config.toml
num_attention_heads = 4
norm = "layernorm"
optimizer = "soap_variant"
Each number is 500 + 50 x the weight over its row's rms, rounded and kept within 0 to 999. Layers, rows and columns count from 0. Numbers have three digits each. The size before them is the row's rms in percent of the matrix's.

# layer 4 MLP down, 256x768, rms 0.167, rows 211-255, columns 640-767
105:538460492511547533470544532439472569519502610447444504490601588505468451408515571425471445555523424505659485457437489515545411482407503517482476355520526501538484498432550499489506469460610560547526467552455498425449423470461559432507446516530493493481512494424375445541524542444555566529434492420429485492421406550466410584581527484471552440445462517523522503542513439479529508448529
098:505405514482498499364548511493523560381576528441453514598433405592585447533526506499492425507550362480554494439479472433499457525553490521582529539539526609520484554458511525633480490543520435425413475467489513504540505533503481556585456413520555496568505492566506466521558499452479539451461426532456525491549581505489497532409455478536572450545468480520566511444515382505487492458504
100:509437390476517519497455468667537449550416501508534429506471535439524488487551495536566559510514540500523462518450439465516392499530517492493478511456432439484472520449475547453591520478478497495510515517453580540529476542496545514515402526533500509514534398534502457527555605460488434486477503457444560497504457424490418391453536438426524562444545499499489519514517446488526487520556
102:470547499618470498533416485547488476542543504409541563458448595446549377426491479499533445448425521467529601429514420573542505510463492518470466458445532502505447422545476501515543499471439583398544457574462461502524581538459493540520563430403484446447435477543478513355532506501516525483505541505532554579397396501472531493502443584488531514442464448400534513501503493497490526381529
099:412549441596490477473485506551433536488503429448610450540479601523524516546459418589426387546436510556557531472544482410496463513503461475442544553455581449380537492470523419480576535460508510522559552515448495599430532485449523566459501484469509487526633556481565516462508488460538493485556489490501556504630422509590563529463533453514444461552458482470519531555511577500557490529526
095:511403415564481512514526503576436476453530580485446524471540488600477486434557494447434550418545545515443539490512552541439478472568549546499386613464580426491504457529554492479449484507562517494489559418518468518368473357527496459493498511495422537485529528489428543540566446486589464541540461545439474534536513358400463494564560517579544560544563561519445517518518549414525508416470
100:477454508407433476387476418525505532505501411461461391532597594517545484518501470409604513532363585470523505473494523522490489526407502392482573491503565512457412414495525684572517493507571520526537544472513502457378432540502482485490482502514436498548561564557526518464504491542500485506487467446570465548361555496499456374518402564542541535472491483471582485496477473495438524457541
105:500557491459406495490532478494435547451426440517618525509481446439491526576471472613428481422526540516509490628585482444418415549390522410559500403434508452485520433430539465484457478491597526521522481449442445522364463409524509481516491490482496433528525530472565437502586433478494460479529571510409539484468517440483501423537558509506503572442451551614740532493517561538505507526537
101:566520419641466477557560513550502515548441538457441527462449508498407431504515591516530559342491464569568526534446564528457525533576564534499518419510465517459510455437526425434553545515576449583514444509456433526500530646483537534500468538445491512533412492518563493580602464502515518526409440451484512498443528508528453539534457525502524492485487513485519491494472505489484455480549
100:500511481505454503566513433518498526603548572488547514506593527436487542484484511549458496558429438448537481548479523515517487639554514544578421514520529462428490601557526461560542528399463516458503510547513438451586516653519514550612454461457444527517558492443501406474536538467584454523418557468507409503371482463437504480412488506495506550564518532522413519470561471563497460565526
097:447421514562483522469549503494422550480470491468476512448534502448553547569525497462549542592485436479506416478488584432458504428498472455572567500475543485448580493602487367474515478573418524501471503496567457411489442455451510423541455576498455499513420517545499433537438443460501487516437520514510541533542540538530540507457579437528501526458495499515489438442549447439453506484549
099:561510497420450466419473481564509510473442500522486538472479513468550531401470486457480502489489444525519448481627401563545552402481512508506590496435431433516504493520517520483471498446546545542526527485466461473508510465578546431540412485548492583552550509565510537486437518506526588542398562490504471461462405505520498443443471530486467519608574490595436508511553562504555555526480
101:434593487460490510503502452446578572483503527527572529477486616481466496469434522532453496348497525494453503533530515466475461411494575538555552563479540505496489492442469494466447541497542539587511535488521506416483572460460462553530503513584494437455494602562404532607503531421415463558477450511469497428453548399522417564532548538472474532519463516553568456498477412533475513460416
099:530502542498444527590510528551575465455501559461526542446440488527525487517348438504559545416439372471478449569512517509509455529563465547471580496496504481483509490536525463542480432547469545602516465460566511507464484501528492475489446447395471469542518500445453547642527503598499476500485431434539583565501550494493467512450576575517501465408509471501454485461496502578529399465522
103:448393376477489472542494482553509508492472392439532576434487442419512568572541574522513484506539512425444515475501531449436523550522471596536514505490494534487443560558585473472532499429525489441481443455444475558531535592583503485501512457515489443534541460470482467398510497535480460545505596549625496552412461606478431458487484573541480545513500494608512481519519556438471468510483
102:584458441555399549465528558465485521483513572497431463549554459499413485549548531558459520554591533527463546525485535541452532568510506504500409452545515457528484514559503332508525518488544520514440425449520532535477506562525476547517486434501447479454568535483494406586550548561544532441498423480535516426512519610508488553516420415578462447436437527486371502533538353527511561480486
102:542493588469463515509510515500523480521493715432522460495460503481557580473441443566383531461516386485531449425483550494517423530549527471543532527605466506482562486505425572517544465440328528481550528529504498493499515577509504600507463513477487553485491506489491543620473508498459523509510486499474507587508462513488484452542482516568482523388517447506518543512463505489476530513528
096:523562466550574473503503585522505434523450449469575545544471413447591430513466536361496535568488518436590559520550516409463470489488484480445655450485596577571479506569471499507583470492503534496482535499523489500478578535480461442421455537424526462566514506439565572530501509499531477444498449451524437432537546554462520459501491550528458514548402538522620462488441626512470563524421
105:513559536528460436478432479481576458535461436543510467481585441482493492497521482480450484537435553493504514446516519566524506496502488480517516490513595499492509556555458587521502488474486454471476446472514489494533562455519462509459495509483420477479498515539521524453468504496498476478446433502466490549536497430558547446564540535523555527491444525491495363493509391633442490546509
102:503440542566541540433527516402492551514563526464517524526569495516502522564568524516548480525576439487449526467400458553531551482532529492496539481461563485466425495487478522421504479553528565480445400460556561525477544577469509496527545516525423552535448514555479483567557537502510453496517593501472546424423421553548442558576445416515452435421520469437558463442447512476508496419464
099:429538523506570479528502483457510622497542514439522411501507587494410451563499405517532442416585567478542498448531497466439538472451434540497538479553511558469441562495467524480483538467610476473505509474532602416554472474507431520500592500528503457480466547484491490569535570598591482522503552524577486473524524502470495478455538456501506544432569428507442459508491561486473515546465
098:536524545493512509471494592474458550503449548497540641473504548468447492541429447488522438537462480548475473479557489496525545500528502550482410492495504411554432482541472530431564518501476533565512512496548493487512497469454488464458565520470550431469471560534427574463475465516494450575548487417555546505497486531428532495499521508458441509446572477519450555508510513484476538449473
100:435530477370541467559495450503514501559529489516451450469506516465480457515535493529419370558354483477518480556472551468522557527550567473521502602501441548485441489495444529566520482494523489491468517517456502505445439412541436539580479505499514453505429504545550472416563566562498529578521534532495507475422521469494588513407550453476516495413476533505556501491553450502454465511486
102:505415523452502507498431480441424412465456449520490373563481477506461491487549481524559486472486551440517509577506490433527495605578451499514399486479479429502449502494494495568469498585486373509529598511568719537541528441449539504544467510530555493470528510518532549470497614495511553505443438522521519519545496516418404500447579474479518432562489423400395477502424530479554486493482
105:509479457490499522606514574499500402442396474426495461493435505606553544518602482544495505508493460541460473560485492466479471574473469434541557512528464446400430493484531511493527489516439475610485411571562536496536537539537475475492423526487510545507601568504556494413482536581552583560515434476527473566511440498400578387466483549499472491560453466430514495484444458563483451455540
096:510518476529524567572449512458465546492475517397504415570518499444544483410519463582547575417505434523470536502611563465431496546433514456466400553469501559409518524428558440477502446463441447513551546464595539546508549466474496566500515553519472515418513476522572449482548518503547468488492518550484508462486409487557421591404502525531520556454528490423367542536450530508467501513542
098:495520372385465504456508504566433631473507492579450558532528402561396555440621479466526496481488472473505493410569516483460516567459465522504579429574424514428529531517500495511439529497406532569522525457584520484448476506494448530457560522516466498521518458471522581489588576535500432446501540538504526481514513408496557385508452441490520603470509466557492451502499545533421468561519
101:475465572545476475562433637552520486512424518472376492469487475393502451545484605471617448541573450497496509522489527568498433466531481575491544602548545372512482463456465450519494509449460507478477515485467443483463482477458516509509491498526569419556498421514465501555473550498528460524414468554443612461505603510547482466520511509521568492447510571502442485455555435431465459439474
101:490519496487472450401431438476446491545534493530538588469523429495636533470559450452384453498530526433566476489554507515485529584590427577564433489527492597495468470491448579517502508569608420509517448508500564492481494492537492538486491491467589458535539521448460494492499459493480531536506581497503528556493498538461407489522526535521494536546568484461423533614394529573513499508473
100:587519479551467532553501504482495588518571462517475625462524473491523531525470553606458469584452488532503498458507495545564546560537453494537542553538593552492484432508431415474516480511474492515493453479510554507464545457539501560452546424515570496478445394572569479417580513471581462394460477573546526491461483482505542521520495574470563500512468471478490524480466486470475508531461
096:524547452525504529586525541490573504580491517488522447497557566525467461575551476454483516536378566463509471438400491467490610434535643505487511596514590477566556426487551495487494546517462450527524492468491395574394537612421524507397544524473474530466483435426432375546496580494536537608370413463464532566470550487448543583457521504477488453477574494527466502442514543524493509609508
098:417437471440565456439477518410492418510414392484476457489571506456592542521436570476547525430508476423501560524497486498572429504491576462516572527576447567556365500558421543572506424486443506545582548505447487531374467491454496524554557516452529495476424536449447504412507489497495487500546453569517463512523652494529487515583520557491538547614504439457484463503538543502445392478423
097:536514492477497541481414544433459541472591392522529465506514551508545458484583541454610488471416539513493493462519527471529461428523546606465513478542486408487513560465490520378509543487548539519514599421559563517522489526542526587536494554489458511568436487541559474527459524475452609614531469444464479513489526541457550502556532537465520501376510496595445497464368442450534540553548
099:483413511576525439472452557484432590556501519553421444523494575466547508553553447498524526567485475522505544455473499525531514532511478578465490548528540559465456411428444421534522565471569465500472598514533456514496433489486456482506548458443576542492526545507506469451497528528607495450493443427504485452546536462484410528554534588524535462478478514535619564451438351565417491524443
098:540586572519486458508555420541488450502465421394525501505497563528434424506462531559491449518445451471575534479571475528510456465554428604623541515544501332485522421430527460476508564494503461537451471417459510509410538471471462429484404605473483537521543471528513512506516499598443509467581508402574470508631426518508503602486463494478500494525519527463563567505495402559428425481515
102:491551541544491504586463469572493407546430595478468485494528466494447476563437518572621488517496528545469540549503551528408512431547475510523555474466547487560427430559481506535505518588419509469462579521428501460524526588481538476522520538532496598489434540548546433488489432471536490544498534497603482460482431563568468567425471606466506494461454494542479525520531577405431517498492
098:442506512427393529464492547613472623428499531442537495466528417440490531550512475476478494434478553437501580586525455498513437476503419589520563442522366500535580518491486501496435468501552556516463443512482481510472469518428552478561362546528491457539567528393585523531532486440468518441517457502416574520435406469509493516462463447417496472471500563523397484481447408455545476465502
091:499481466593528549507468462527553524473517501599509453486471528551471536551453473533503481588564482416398458551414474585505430516593477532456464492568473559452524553509538568506472512501542491445474470529493462586452529447455481473435505492478508531491524519497469581566438511472558422587511503501504526473490529542447451411455488569489554487556473537524592548515531580482513563560445
105:496550467457504512471491536495477506531533459562557484533492554490495507483609480418565458532522459491510470607463486539539405478529501508562430553473432454534553424583517527495477556447465387508425460427463592457574507452472506468497522455491457487532497540484427543417555527423580520623505489568321471547604499402476505523515517424554524535503500439470503450542542461506526580525527
096:506447565531522509553529520462509595533455600516492433509592498485523580447520577502460365524440473468544523484469475400483515499544524472546468462549509453498457565508528414531503542474463552408431464500527511517585404545563486356500548480579568612510671453402306450544488532459564493458490441498597505466513365403523442511471499458433446525487530465607583505542496412450468426442454
099:531483506485495471546456433529513555544478413543539501398512497555513418554459460544551544533549454511468502565459459546539475454466546580443457511503428475475434471503545519533557520509663484517540484464461495504512497569550512619477444552565506474484652569576479509509512509514503516584603453624535521429461492386495469433579487446514487381456510530534475435426503419546469469523500
105:512441456501505475366540511513526469445538482542562511467541530501483461514557475461467512524477448543483510456622513475517463469505492505453388452516462457569457543514510503464482508549520448541468470435604459584519469405442495442527473503473464517547519559528506544465480501497476492502501518509562508524470592547464508508528562457551431467548511493589577445575515428479502534423543
101:513589574531511516488555450478540540465468481457491507502461542517556467521451479388472458583457477518472490439523537560548550480498471502465581473493481505544470558530375474542485489495473515452476411462489517489454437498482559527529506563481508537572556506538614520558567447462552513498483477491653490501532479534471509586478441504499488535526501412627502445475493472537608500569598
100:464512471565513465473484573557524403536486495597530417520469607503386540494426486508559503519438411522534411440424480503559595621499315469521433528521470470500457551475468544493513501503510556505487499570447498489480548469518505449459509571461437476476520634473479502482515472443558462512514508428504519406485473385422567476524481501480552455460528502460392482525506465578507499551559
096:518580425480480520571498550610511522584450481475504450474399459541575460398448415478552465474482492499497416485527465536495580464544555465488493545445472473535432535616398528472482437533425474593483530537552490486616418499444428589442541589485569439527463577523494554377539482553534459475580461464488497507472442480454576495438473531528524499448528469450455450486526394512518527441441